Part of a small language model's weights.
Size: width 128, 4 heads of 32 (1 for keys and values), MLP 512 GELU.
Training: a variant of SOAP for these matrices, 137M tokens, 4175 steps.
Each number is 128 + 32 x the weight over its row's rms, rounded and kept within 0 to 255. Layers, rows and columns count from 0. The size above them is the row's rms in percent of the matrix's.

# layer 6 MLP down, 128x512, rms 0.177, rows 54-107, columns 256-383
size [102  98 100  97  93 100  99  99 101 104  95 103  95  99 100 100 100 102  99 101 100 102 110 104  96  94  97  99 100 101  93  98  98  99  99 100 100  98 102  97 102 105  98  98 108  97  92  96 101 106 101 103 105 103]
[[ 82 134 109 109 120 225  88 138 109 211 175 132 101 170 121 128 130 159 149  74 151 109 146 112 117 122  97 158 125  84 126  98 109  64 164 159 116  98  84 103 159 142 165 151 139 103 121  69  94 133 149 145  90 176 108 184 181  83 145 159 116 146 116  79  69 117  93 119 152 117  57  71 152 151  80 180 132 174 144 141  96  76 110 115 167 140  87  99 167 150 134 136 164 127  83  86  96 137 153  93 116 120 147 152  95 100 145 132 153  71 120 140 104  83 179 124  60 125 118 117 172 154 133 160 159 101 118  99]
 [162 129 118 101  90 148  78  78  94 156  70 136  92 135 174 157  92 116 175  81 143 132 119 143 175 148 168 100  81 114  68 119  98 132 132 139 138 130 172  67 119 147 119 220 137 126  94 107 143 131 144  96 147 127 204 169 112 134 136 144  95 167 119 130 162 137  40 188 164 124 152  61 154 148 186  97  86 139 174 189 136 118 187 133 161  86 106 135 207 123 125 176 110 106 171 116  96  88 130  71 131 153 114 137 109 111 109 126 131  98 103 130 134  84 101 172 117 182 129  90 111 150 132 100  96 141  97 105]
 [103 111 132 141 108  90 118  94 152 117 168 192  80 106 146 148 138 101 118 115 113 147  95 145 128 120 135 131 128  87  97  99  99 103 103 133  83 110  78 133 163 160  79  69 163 161 165 127 129 118 118 105 155 101 161 138 178 157 151 164 113 112  99  77 119 118 133  84 191 150 147 151 123 123 126  82 121 142 140 135 116 119  71 171 167  84 175  89 144 167 108 137 108 126 123 151 150  82 194 173 131 148  48 116 164 132 109 127 158 157 108 125  65 134 152 129 117 115 105 130 144  92 128 159 134 120 124 122]
 [ 91 153 161 108 147 153 114 193 130 128  83 111  81 144 134  73  90 100 156 176 106 115 121 176 104 101  53 140 104 137 133 143 168  72 106 140 106  89 147 134 106 108 125 142 108 121 154 164 121  20 109 128  76 183 113 128 136 133 172  93 124 106 109 157 102 130 111  91 118 132 104 109 138  99 168 167 120 138 170  65 114  96 206 114  97 116 103 149 110 122  64 168 144 128 136 108 122 158 109  82 123  89 109 144 140 109 141 181  96 138  86 135 143 138  82 147 113 175 142 128 135 173 136 143 132 138 121 112]
 [ 78 112 141  94 172  53  26 146 110 127 120 122 140 201 146 143 111 118 136 160  99 141 165 140 175 133 172 131 154 115  79 134 150 124 188 123  88 131 110 139 128  94 127 113 110 154 153 123 109 149  95 124 108 109 103 148 135  85  75 101 116 146 144 146 119 155  63 127 126 121 129 145 164 194 138 122  78 112 220  79 119  88 132  91 162 112  89 123  83 173 140  97  94 106 154 145 183 114  73 100 148 144  90 134 151 151 101 109 143 140 143 188 133 138 164 124  86  91 101 135 127 142 124 151  93 139 143 214]
 [116 105 135 193  70 112 117 118 150 152 135 170 153 169 175 183 137 104 115 148 129 144 128 144 142 112 111 118 119 130 139  95 178 131 127 142 109 167 153  88  89 129 140 128 155 103 158 169 140 137 130 162 175 148  69 175 148 103 129 164 175 114 142 109  95 177 127 161 139 113 149 152 170 128 109 128 137 102 136  82  93 109 163  94 114 153 138 168 157  75 155 163 133 122 116 117 144  74 110 153  99 144 169 181  56  74  38 114 200 121  99 122 111 160 112 145 160 124 125 172 146  85 125 152 111 173  97 135]
 [147 146 133 194 118 112 150 104 122 140 164 129 121  88 150 135  70 138  91 104 134 142 123 143 208 120 175  99 164  72 124 138 135 170 100 157 112 126  94 146 167 125 135 107 122 127  79 136 111 114  98 234  82 108 126  89  85 109  96 130 114 158 161  70 105 149 176 123 112 168  83 128 123  96 129 126 129  98 133 138 186 157 176 108  59 148 146 113 143 207 144 102  27 111 114  96 102 116 137 124 134 136 124 141 137 132 116 118 184 213 152 140 121 176 118 121 153  85 136 146 179  91 117  69 108 129 168 123]
 [ 95 133  86 151 107 164 115 161 140 147 138  62  99 128 165 198 136 138 143 164 139 130  45 136 128 138 166 108  79 124  99  83 119 171 164 132 101 151 130  76 122 201 119 122 107 133 195 111 114  61 121 143 144 186 104 123 114 147 101 170 151 148  90 135  97 123 151 119 216 112  77 105 186 153 132 153 149  94 127 110 181 147 159 105 112 134  79 164  29 160 106 133  93 125  89 134 115 182 119 166 168 103  97  98 152 121  92 144 115 142  80 141 112 152 113  98 127 149 129 128 148  78 112 106 162  86 162 126]
 [108 103 115 148  75 151 158  98 156 185 109  94 138 176  32 170 126 122  98  62  96 193 136 160 125 136 151  65  70  97 125 141  91 148 115 122  99 114 142  89  97 130 116 108  84 108 128 160 138 119 144 149 144 167 113 167 149 159 134 164 136  90  68 133 184 178 111 116  90  97 136 111  98 115  97 139 104 139 176 176 131 113 143 118 130 135 101  90 108 139 125 160 104 113 115  68 168 148  87  72 118 169  97 158  69 113 122  99 104 135 125 158 143 106 155 116 114 212 140 222 103  98 126 126  98 143 114  81]
 [ 87 115 101 109  83 152 154 120 124 174 197 163 175 145  96 135 132 174 120 165  97 109  97 148 114 133 119 128 116 147 130  98 129  98 169 136 219  88  86 206 118 191  93 125 130 143  87 128 166 135 132 134 154 119 143 137 156 171 103 165 148 108 150  99 148 122 138 143 158 125 155 141 130 153  88  92 157 155 155 194 141 198 160 133 139 142 134 122  76 175 117  83 113 124 172 122 127 135 109 203  98 168 142 102 160 144 137  80  98  63 126 147 159 157 133 106 125 102 164 103 119 124 105  88  81  93 143 161]
 [104 158 131 114 138 131 174  60 124  33 127 170 129  97 108 119 132 149 182 126 142 170 106 130  89 104 107 118 141 151 151 154 111 107 141 104  74 141  86 152 156 157  78 120 125 108 165 168  99  97  97 152 184 118 109 106 169  97 104 101 125 110  46  96 126 175 127 101 124 141  78  97 160 123 106  80 120 105 103 112 100 169 135  82 127 114  79 107 120 135 111 121 143 136 155 157 133 109  70 125 155 136  86 171 110 143 152 103 146 152  96  95  48  83 125 144 167 156 161 188 149 127 176 114  90 167 143 109]
 [114 132 179 111 177 140 161 120  54  73 105  94 146 105 128 127 100 120 132 110  69 177 164 170 138 125 132 122  79 181 147 143 169  99 101 124 133 155  65 180 110  88  54 119 112 109  69  51 173  93 103 110 104 119 129  99  90 102 199 107 123  78 166 176 125 100  99 181 177 123 102 162  67 145 169 159  93 100 167 125 172 120 196 181 207 145 162 122  95 102  80 163  80 104 117 117 115  81 119 145 161 161 106 124 195  98 156 140 156 122 140 190 181 167 170 130 127 158 147  97 162  98 143 133  97 172 149  62]
 [ 76 130 146  89 125  93 110 128 106  51 118 156 100 106 147 153  88  93 165 150 182 113 128 131 124 165  83 100 117 128 179 181 166 104 143 155 128 148 204 131 139  96 166 126 110 122 114 146  83 114 105 150 115 139  76 118  91 132 121 128 120 123 148 172 125 130 146 160  81 137 190  81 171  87 154 106 120  81  83  65 119 119 125 118 141 109 154 178 141  47 141 149 147 157 134 122 178 116 154 164 149  76 109  15 173  85 122 137  97 111 129 107 120  99 127 166 156 174 143 138 120 113 194 129 111 171 134 121]
 [128 125  80 156 163 172 178 167  56  94 178 128 130 126 122  97 170 166 148  99  83 115 189 147  84 131 145 124 102 183 117  84 161 125 123 191  90 117 126  98 129 117 144 169 148  92 118 105 136 140 120  83  95 181 180 143 126  90 107 137 124 154 108 107 145 144  94 122 124 134 118 124 169 179 151 142  83 105 160  97  85  90 125 127 203  91 107 138 141 105  77 147 147 134 166 132 113 110 140 185 202 153 139  78 157 146 184 108 106 139 140 103 119 149 157 152 176 130  89 139 135  82 109 121  99 120 150  94]
 [110 156 157 116 112 113 137 133 147 161 123  96 198  81 156 131  84 113  91 134  95 134  94 179 126 149 150 141  78 131 116  89 132  48 139 112  42  90 127 153  72 141  63 164 148 149 102 135 104 140  90 116 111 141  94 120 151 120  92 111 161 131 124 135 142 111  70 178  72 123  75 105  30 163 124 110 138 103 151  80  82 166 146 125  61 188 102 134 158 112  90 201 129 144 142 147  93 140 138 135 157 112 104  94 108  96 160  76  78  97 129 123  73 139 103 129  80 173 155 118 155 133 134 117 140 118 121 131]
 [188  74 148 162 141 151 145 197 139 110 149  89 121 208 172  73  86 198  67 114 136 151 152 137 142 145 137 126 134 138  56 149 102 141 157 105 116 124 172 146 103 115 134 139 124  67 132 146 201  78 116 179 167 184 163 115  91 122 126  99 180 113 160  98 155 144 148 119  83 169 128 170 103  94 169 187  99 190 175 112 124 137 116 104 112 141 127 121 101 131 113 139 137 159  70 157 141 123 114 107 174 106 148  74 122 145 134  95 123 113 156  85 115 123 128 207 129 130 192 138 135 123 162 102 126  70 104 151]
 [150 130 152 185 136 140 168  83 111 146 142 171 116 104 182 151  92 124 133  63 158 195  70 118 159 157 159 108  86 180 154 171 169  96 130 129 136 155  91 128 101 122 113 111 133  98 137 124 110 111 151 111 103 141 144 115 142  97 100  97 129 112  97 129 106 139 141  72 141 154 184 145 122 117 135 120 153  34 147 103  99 204 169 170 102 137 116 105 141 142  97 166 122 119 186 116 164 167 101 112  81 144 151 155 230 126  83 190 112 118 113 147 139 184  79  94  69 132 103  65 157 101 132 126 142 239 170 146]
 [124 127  74  76 211  71 149 169 116 140 116 203 117 146 149 166 117 113 139 131 126 155 102 114 117 113  72 118 136 144 140 154 139 133 107 108 134  69 115 120  98 124  74 110 114 135 144 158 122  94 143 112 167  85 173 162  99  95 122 132 126 151 148 171 127  94 133 159 114 145 132 165 134 149  69 129 176  91 162 153 174 179 134 107 125 150 120 109 122 167 110 173  63 108 149 102 153 135 163  88 150 119 152 136 125  85 141 185  52 160 127  96 117  74 115  79 139 136 113 166 169 118 133 110 137 127 131  96]
 [135 148 115 159 134 141 140 158  74 116 135 118 146 101 108 203  40  90 169 141 129 159 162 129 101 125 138 157 104 145 155 204  72 173 122 124  97 125  66 103 148 102 157  88 134 147 177 140  92  89 125 138 115 141 122  89 144  78 123 172 112 135 129 103 139 151 130 106 172 131 120 137  75 107 110  65 117  97 115 144 140 162 121  79 134  99 122  60 141 109 179 114 167 121  62 135 197 114 166 140 139  73 173 144 192 126 130  99  93 161  72  62 142 117 167  86 163  96 150 158 120 157 130 133 128 159 105 105]
 [ 97 186 157 123 158 117 122 156  70  99 137 110 142 158 138 115 133 158 145 168 110  79  54 163 129 142 164 121 167  73 144  92 131 101 150 101 137 126 171 192 155 144  99 136 140 155 169 108 151 152 149 125  76 126 101  92  97 173 128  79 122 134 145 111 171  92 156  87 143 103 119 121 187  78 101 122 139 139  99 122 110 162  95 209 163 100 102 122 102 165 116 123 155  98 159 108 181 161 165  90  97 106  65 161  98 110 153 117 167 151 103  84 133  82 181 104 143  47 130  98 104 147  94 120 108 122 154  16]
 [139  62 146 118  12 139 169 115 127  54 117 175 140 154 114 102 145 127 152 145 125 125 128 124 114  97 194  90 114 149 135 133 105 139 193 117 116 107 159 118 130 120 120 154 136  71 102 118 131 120 167  90  83 146  71  90 179 112 159 137  89 162 117 158 108 172 156 173 125 120 166 118  86 152 145 143 160 111 140 162 102 115 190 105 164 184 146 209 165 145 109 180  94 115 108 122 186 147 137 134 136 119 116  93  93 170 164  98 141 133 136 104 107  91 123 143 145  99 158 146 139  91  91 127  75 184 152 159]
 [ 35 132 151 138 124 138  75 110 114  91 142 147 150 144  99 142  74 168 141  69 154 110  95 118 148 143 118 143 101  80 115 162  43  99  85 121  68 113 140 100 133 129  97 127 129 166 158 120 125 105 101 147 149  24  88 150 129 117  97 129  76 138 149 141  72 196 130 139 178 118  93 212 105 124 142 163 143 171  98  88 134  57 120 146 137 144 116 153 154 112 138  79 168 132 207 105 186  89 115 120 106  90 189 135 165  76 138 187 148 134  87 166 138 128 214 131 107 134 107  77 183 146 122 113 123  83  95 128]
 [111 121 117 119 109  90 101  72 146  87 199 141 113 176  96 198 131 138 165  99 181 121 149 118 137 188 131 134  81 124 142 193 166  89 129 131  70  73  98 139 113  69 190 167 147 183 182 155 181 143 102 104  67  89 173 145 128 138 107  75 133 103 188 105 179 167 100 115 142 154 138 147 133 153 103 101  99  93 174 159 144 148 115 129  96 118 120 116  87  98 121  79 107  93 136 106 170 129 107 133 129 103 142 106 167 157  90 148  98  88  93 134 109 124 101 190  65 121 108 136  84 129 204 103 144 143 195 125]
 [159 124 119 170  80 140 129 133 195 103 131 116 151 144 181 113  86 126 164 117 136  72 108 118 104  42 112  80 158 158 152 147 150 120 140 112 133  88 146  99 129 168  99 137 101  72 101 170  98  51 112 161 145  95 122 150 164 155 122 126  96 142  72 111 147 113 116 157 119 130 106 141 121  87 144 121 176 191 110 135 149 170  95  97 128 132 177 164 170 115  76  86 136 130 174 118 122  85 109 146 167 121 105 118  81 147 181 123  21  84  88 112 130 225 159  82 110 177 110 132  65 153 148  96 140  77 135 120]
 [133 105 101 108 102  86 140 121  66 144 155 143 115 110  73 142  87 148 176 142 130 117 150 104 102 133 134 158 163 120 124  31 101 171 134 193 110 127  82 123 150 154 125 147 181  91 125 119 107  81 152 192  52 109 154  28 122 159  95 136 100 108 158 130 118 132 146 113 168 165 146 116 137 143 212  56 126 197 109 114 128 137 143 161  51 155 174  97  99  94 124 144 128 109 143  90 158 135 143 154  90 112 152 128 131 142  78 109 156 107 162 162 143 153 160 147 151 138 114 133 142 130 109 151 136  64 111 136]
 [122 139 158  73  97 141 175 158  93 129 117 117 106 172  78 159 154 152 162 151 135 130 117 161 177 178 153 106  92 105  94 101 162 133 112 159 154 107  98 134 168 166 115  52 137 139 109 131 147 200  79 170  73 122 125  95 120 134 143 168 170 113 162 166 169 135 138 146 154 102 132 134 112 137 161  95 182 156 101 159 175 101 125 165 107 198 129 122 178 135  62 142 116 159 132 150 135 162 167 161 128 107 129 103 105 134 133 136 133 180 196 192 136  56 119 142 152  82 120 113 137 170 172  96 103 142 124  93]
 [102 171  96 144 122  90  88 139  94 131 136 152 159  83 184 101  33 133 132 163  82 113 155 154 120 111 136 105 149  80 103 143 113 129 140 118 121 115 153 128 177 105 125  82 140 122 168 162 139 150 123 143 112 117 154 157  97 137 169 135  99 158  23 119  92 110 134  92 151 233 152 128 173 162 143 126  83 126 136 145 129 148  88 134 147  97 156 135 101 107 122 142 163 124 148 174 144  73 140 149  96 123 140 126  88  88 187 141 113 171 105 155 113 151 141 112 150  99 114 175 133  98 110 120  57 134 121 155]
 [154 141 162 151 147  80 123 124 143 127 144 104 107 113 138 163 133 160 100 163 165 103 118 105 114 132 137 113  94  66 159 126 137 117  99 130 143 151  92 182 100 121 121  94 127 109 145 106 127 155 149 110  91 170 118 176 104 143 116  80 135 155 101  93 135 144  90 153  63 144 105 108 187 128  66  99 148  91 128 139  74 139 130 157 116 120 141  57 117  91 124 138  94 128 143  87 135 127 119 104 164  42 133 109 163  62 161 112 175 152  82  46 115 125  76 154 145 118 151 129 113 122  87 144 153 134 149 167]
 [138  87 101 134  64 161 142 198 143  94 141 148  80 113 157 175 167 135 188 153 153  86 120  97 112 140 124  87 148 144 174 113  66 138 107 131  68 195  66 140 185 167  95 141 122 140 109 161 137 100 117 153 126 196 165 173 104 126 100 111 139 116  84  76  90 145 149  97 101 151 156 151 148 100 106 136 160 144  42 123 111  72 122 150  72 123 122 147 109  92 124 156 109 151 134  98 164 120 117 142 142  97 130 102  79  93 119 210  88 136 129 151  75 137 154 163 180  89  89 201 138  62  99 101 120 130 122 210]
 [107 125 119 136 193 154 142 167 153  97 131 160 174 178 178 150 126 109 109 199  99 159  72 159 101 128  98 125 131 108 179 112 147  91 136  43 136  96 152 125 153 203 139 105 149 145 106 130 129 111  89 137 136 168 102 135  74  93 140 143  90 118  68 168  87 163 145 134 126 122 151 144 133 161  89 140 146  97 140 128  88  60  74 128  55 208 110 111 117 123 168 145 114 124 121 128 108 143 116 127  76 130  72 129 181  79 133 149 106 175 172 155 131 129 144 106 129  74 144 101 164 148 121 147 188 166 163 106]
 [107 128 107 101 115 166  69 152 121 155 172 115 132 113 132 156 117  97 109  87 178  54 119 146 143 153 117  75 125 105 119 150 115 136 125 174 133 153 152 198  84  69  66 109 130 100 101 108 126  95 122 108 132 112 140 150 172  78 176 141 145 144 135 139  94 118  52 144  71 105 133 138  59  74 111 115 111 115 119 121 132 158 163 146 108 172 186 223 118  81  87 146 145  90 178 119 100  79 116  90 210  96 135 178 123 125 177 115 203  99 177 127  69  80 132 103 113 116 172  57 115  64  56 109 131 180 123 114]
 [121  79 145 118 163 126  78 187 116  72 104 143 101 122 169 106 190 145 173 153 178 142 152 179 166 115 212 130  80 147 144 147 115 130 149 143  83 113 203 159  78  79 118 107 161 112 140 117 139 119 129 165  87 159 186 102 125 101 119 117  78 182  64 149  77 169 117 109 148  96 117 126 165 110  73 114 123 136 129 153 118 144 107 139 127 130  91  77 116 103  91  99 108 144 154 153 163 123 102 150 168  46 169 110 130 129 164 118 113 178 175  97 136 147 165 103 139  67 118 140 131  96 112 145 119 165 104 182]
 [131 163 127 179 186 128 155 149 152 154  98  57 156 126 117 114  92 111 144  67 150 188 101 167 131  79 167 135 120 162 159  55 144 125  96 120 162 137  60 110 132 114 142 146 157  91 111  85 101 124 179 116 123 167 151 132 146 108 114 174 171 125 107  59  92 128 166 189  96  92 140  94 171  93  66 158 120 148  79 162 100 157 134  90  76 154 129 119 137  71 153 177 163 103 122 171 116  44 130 138 109 145 109  91  83 146 115 128 136 151 113 106 124 102 115 109 122 152  99 163 137 135 158 125 120 137 174 105]
 [142 122 176  78 100 173 146  98  98  88 120  95 114 159 104 186 109 181 133 117  93 171 117 169 159 127  83 107 188  73 182 103 147  69 132  77 176 104 145 186 201 112 154 103 173 102  84  81 149 121 139 115 145 133 105 117 110 153 125 124 152  97 114 142  93 158 130 132 168 173 109 107 109 113 149 131 140 135  81 140 141  85 202 109 103 183 110 161 160 113 106 110 138 100  98  98  99 149  95 141 188  31 109 167  63  99  82 198 152 146 183 160 141 134 108 126  94 129 111 122 151 156 170 109 185 101  77 124]
 [169 142 155 164 184 119 145  62 148 100 175 127 123 105 137  83 123 157 168 101 139 198 142 125 168 117 151 102 117 146 120 190 158  97 170 136 142 130 180 157 124  87 125 163  59 154 146 113 122  75 119 161 140 167 106 144 143  84 122  93 181 123 133  84  84  73 175 163 126  89 102 124  48 122 139 133 119 160 104 173 180 113 152 116  85 107 144 124 176 129 180 175 122 104 103 160  63 171 116  97 147 139  77 195 121  94 123 146  92 176  87  95 140 124 123 132  95 162  83 201 126 131 122 164 105 142 134 122]
 [150 169  86 192 175 125  99 134 160 119 125  92 155 140 139  96  82  89  90 146 137 166 133 116 118 122 170 126 118  83 151 146 152 156 128 182  67 113 111 100 146  94 144 121 126 110  85  64 135 151  90 112  92 191 131 107 208 106 148  82  97  80 151 142 136 164 145 148 107  99 134 124 108  93 117 144  83 117 123 141 111 145 159 147 130  69 201 107 121 126 118 116 133 112 158 147 125 189 152 184 120  94 170  68 140 162 105 160 178 113 161 124 154 137  83 152  98 141 155 158  75 115  96 100 161 113  38 129]
 [147 144 129  99 123 146 176 163 119 114 107  97 112 132 103 145 104  49 134 171  87 168 129 121  76 131 129 127 154  89 186 121 125 129 133 111 113 107 189 179 114 138 183 142 120 124 129 161 173 141 185  44  96  79 114 112 173  98  75 127 134 149 126  55 121 131 129 171 206  67 163 101  76 109  99  97 103 156 144 134 133 203 152 111 166 134  98 103 122 100 139 152 146 166 142 113 130 157 107 118  46  99 162 111 154 136 149 119 122 185 126 154  94 102 100 176 125  94 171 161 134  89 134  99 184  78 172 194]
 [152 121  96 155 133 142 125 147 133 120  97  39  87 132  73 167 112 166 123 114 106 110 138 120 114 129 130 183 127 156 125 145 127 142 103 189 139  89 151 140  77 161 168 131 147 197 140  47 126 172  73 116  60 139 152 129 116 179 198  96  93 198 188 134  89 136 168 142 104  99 179 136 193 152 150 146 105  83 154  80 195  91 149 118 138 166  73 139 168 141 145 133 173 155 173 144  88  80 110 117 118 152 168  85  76 125 102 202 156 136 115 151 120 179 127 112  83 148  58 113 113 159 190 185 142 110 171 144]
 [112 134 116 117  73 151 149 103 163 106 137  64 153 123 190 107 101  81 175 177 170 123 113 136 117 117 150 131  91 116  46 112 107 140 198  72 114 122 118 129  72 161  67  98 138 145 148 151 132 138  95 135 133 140 153  95 127 160 177 130 166 147 116  99 115 134 141  99 118 113 111 123 179 152 155 175 128 112 142 144 169 123 125 131 177  66 162 129  84 149 134  57 120 114 107 123 135  88  74  82 126 105 143 150 122  80  82 114 149 137 100  33 114 173  74 123 133 113 119 138 161 133 184 147  92  91 136 130]
 [ 86 135 135 173  73 147  21  92 134 128 127 173 161 139  78 165  64  65 110  47 131 136 176 184 147 128  96 111 104 133  68  83 180 114  95 158 108 130 142 116 169 189 138 139 113 109 132 184 138 106 174 153 130 142 147 166 146 130  88 123 172 146  81 103 104 138 133 178  93 122 118 153  78 140  99 167 171 140 145  98 162 136 151 200 134  88  85 131 156 122 102  62 103 229 121 120 132 118 141 138 144 120  93 161 135 142  69 160 137  80 164  96 140 101 121  82 161 127 200 184 123  88 146 130 121 111  97 146]
 [153  81 118  93 163 180 123 160 126 126 113 128 130 134 138 145 139 130 111 182 139 117  38 161 147 135 162 118 151 149  86 175 102  89 176 144 100 159 123 155 113 115 128 174 123 180 101 172 117 113 191 133 191 130 100 109 114  83 147 102 130 101 106 144 152 117 153 146 207  71 134 153 101 121  86 139 123 163 137 123 174 160 119 107  66  99 101 150 184 159  44 179 132 116 136 134 131  90 137  45 127  92 161 131 128 186 156 147 152 113  69 119 140 101 163 110  75 143  73  72 136 150 112 128 113 100 147 132]
 [128 133 126  83 147 128 105 128  91  65 115 150  82  69  93  76  90 122 149  93 167  65  83  71 150 134 124 100 163 115  94 156  82 148 144 102 108 170 148 106  63 143  98 119 113 142 167 111 134 149 145 135 127 107 199 120 154  99 208 152  52 107 141 155 155 140  91 150 167  88 112 179 144 140 158 173 106 118 142 130 152  99  93 100 134 115 105 126 157  93 103 156  97 144 141 150 137 164 100 161 124 143 160 141 148 130  78  72 170 173 134 109 100 162 163 132 175 104 123 113 155 161 156 124 110 141  87 113]
 [137 130 119 111 159 123 105 151 149 145 170 153 162 112 146 100 118 126  93 120 104  69 129 105 119 150  71  91 119 163  73 199 132 104  94  70 103 134 175 115 118 103 126 167  79 100 164 137 127 107  94 175 123 145 128 117 158 105 133 149 101 188 133 146  96 153 134 109  96 130 134 176 121 150 161 133 103 141 153 146 126 135 145 121  90  97 109 136 139 151 139 142 147 133 103 136 143 115  65 145 105 117  53 170 208 191 123 137 149  83 157 118 159 156  84 150  55 139 158  85 113 132  99  82 165  85 161 110]
 [ 85 143 173 134 115 127 129 134 109 144 171  95 144  84 131 138 127 140 176 143 117 113 156 121 148  77 133  68 158 144 137 135 154  87 153 105  77 102  76  65 139  99  63 142 110 123 112 114 144 162 112 143 127 122  75 116 131 119  73  83 185 113 109  76 134 144 128 142 107 144 110  75  83 161 187  78 110  91 174 147 167 116  79 131 108 166 172 130  93  56 102 132 143 116 107 158 184 128 149 150 112 115  43 146 167 115 136 115 146 170 171 113 110 148 117 107 120 129 128 123 111 123 120 113 130 161 174  98]
 [121  89 127  86 110 157  88 168  80 180  85 128 141 129 106 192 153 128 145 105 184 118 132 108 128 146 118 180 136 115 161 161 132  91 138 137 130 114 128 155 174 113 184 154 139 145 127 127 140 101 112 184 124 123 151  99 179 128 102 125  90 139 170 153 127 138 151 171 136  50  97 126  95 114 144 106 119 146 142 190 137 156 140  70  98 164 171 117 101 122  55 125 151 159 161  73  95 107 178  78 143  90 143 127  63 123 118 140 207 131 158 170 141  85 184 178 125 102 188 100 131 121 104 150 118 172 132 154]
 [167 124 119 202 165 121 110 165 130 145  78 156 132  97 138 134 125 127 139 118 102 148 167 116  84  77 111 174 117  76 177  60 189 101 123  77  98  71 128 145 126 116 150 131 100 133 107 161 108 143 169 132 152 144 109 148 165 197 107 155 164 162 132 146 169 121  92 123 140 131  93 134 119 172 133 131 128  84 140  91 138 109 153 117 154 118 106 176 171 163 182  96 106  82 151 131 104 152  95 147 128 124 117 203  87 152 178 162 108 146  77  80 120 146 113 132 158 153 151 145 177 101 171 151 152 121  29  90]
 [101 102 140 136 123 146 158 120 141  81 140 118  91 165  77  64 121 127  62 188 138  73  85 135 149  88 125 165  63 145  77  91 144 154  91 104 170  96 111 110 134  94 158 159 203 166 119  62 169 106 169 146 141  70 168 108  94  69 119 133 123 148 109 133 119 166 109 145 132 146 140  99 189  80  99 114 130 172 144 120 118  95 105 143 107  79 154 131  85 119 133 121 101  70 177 132 103  82 114  82  82 136 129 148 128 102 137 129 161 154 121 104  74 115 170  83 122 140 133 119  63 138 149  61 159  82 131 162]
 [104  85 125 117 123 183 135 193 148 121 107 140 136 173 137 134 131 101  59 115 117 139 134 176 127 110 229  92 162  94 157 128 112 149 126 133 139  90 191 124  87 116 154 119 165 162 157 121 220 128  87  58 128 155 132 110 124 100 114  52 104 109 107 141 102 105 149  65 160 149 116 155  88  84 155 141 144 132 148 116  54 113 109  98 193  88 136 108 100 134  93  92 186  76 121 154 151 133 102 129 131  85 104  93 193 103 162 105 139 110 149 130 162 108 183 127 152 104 118 172 128 124 175 110 156  71 155 131]
 [160 111 125 123  87  91 136 103 172 142 179 141 162 139 170  54 142 132 164  97 146 151  97  75 154 167  72 164 173  58 138 146  89 159 161  47 122 150 143 156 129 143 127 157  74 157 125 176  83  61 145 122 114 129 149 124 153 101 171 159 151 119 138 153 163  98 184 159 102 156 162 156 122 136 141 117 131 109 198 110 148 124 112 129 155 133 156 115  86 146  99  90 114 174 133 109 128 119 143 145  91  94 119  95 103 145  60 130 141 126 171 169 124 134  86 190 141 130 109 147 100 129 167 163 103 154 147 172]
 [119 126 108 173 184 163  74 113 130 204  93 167 147 134 123 109 148 138 191 116 118 144  75 101 130 102 149 114 128 116 116 164 130 115  81 138 126 167 171  49  85 162 144 128 182 150 116 117 136 136 166 118 105 113  56 101 115 176 118 135 131  71 129 119 101 124 100 149  72 125 126 131  88 150 145 117 139 135 160 101 112 160 135 117  99 105 178 168  88 158 205 143 167 118 138 112 150 157 202 117 147 122 112 100 202 120  86 124 144 136 137  80  66 180 173  66 112  81 131 149  68 115 143  92 146 130 171 104]
 [ 50 228  92 133 111 143 133 148 127 149  91 132 167 162  39  75 104 118 114 166 107  83 151  66  77 126 174 101 162 183 143 131 139  97  63 117 179 128 104  68 116 101 143 170 101 140 116 109 132 140 104  53 196 164 172 142 140  86  87 123 135 166  60  92 131 154 111 109 162 133 146 148 138 155 132 121 177 130 125 110 150 105 134 139  94  95 119 112  77  97 123 162 169 131 141 161 127  91 152 128 109  83 118 126  88 174 174 150 136 122 133 114  87 156  67 109 119  48 128  79  67 120 156  80 196 123 136 131]
 [140 184 120  95 120 110 106 157  77 158 158 118 131 128 128 131 133 155 163 134 148 144  79 110 101  88 135 147 139 179  98 164 161 173 100 113 129 168 110 146 136  73 161  74  93 146 126  95  70 146 181  82 101 152 160  84 165 128  86 142 174 122  63 161 106 134 113 104 107 137 164  88 138 125  76 167 111 153 100  82  95 134 150 155 131 130 133 169 154 158 120 161 111 122  97 174 156  97 161  87 170  83  65 126 166 127 121  79 143  76 158 136 108  55 104  80 168 118 146  83  89 134 158  94 120 125 107 126]
 [ 98 154 100 137 175 162  93 152 137 103 184 148 109  88 113 137 148 165  97  75 104 112 107 148 133  96 165  98 100 150 153 132 112 163 128  87 174 136 169 143 166  94 113 109 108 120  74 127 167  98 168  91 118 123 165 148 100 173 149  94 121 170  59 153 146 148 132  94 181 139 147  78 132 126  89 165  63 158  82 115 173  92 167 148 137 162 149  88 127 171 129  75 137 148 136 150  70 140 176 105 157 156 109 135 200 183 160 151  65 151 146  72 195 116 161 119 121 111 128  95  76 132 144 100 143 102 184 120]
 [108 155 141 102 144 110 138 104 106 124 195  81  70  81 114  66  69 127 124  94 132 124 148 121 113 181 107 174 117  88 110 107 138 128 127 116 124 115  75 127  83 183 118 134 120 106 138  91 137 141 113 152 171 122  95 130 147  84 126 132 132 133 157 126 177 166 137 134 145 116 141  98  71 121 172 108 180  83 136 142 130 179 138 134 168 163  87 162 119 166 178 122 116 116 173 114 112 147 126 158 100 154 128 152 151 145 141 104  86  91 163 135  46 126 126 126  71 169 132 120 179 109 123 177 108 125 107  73]]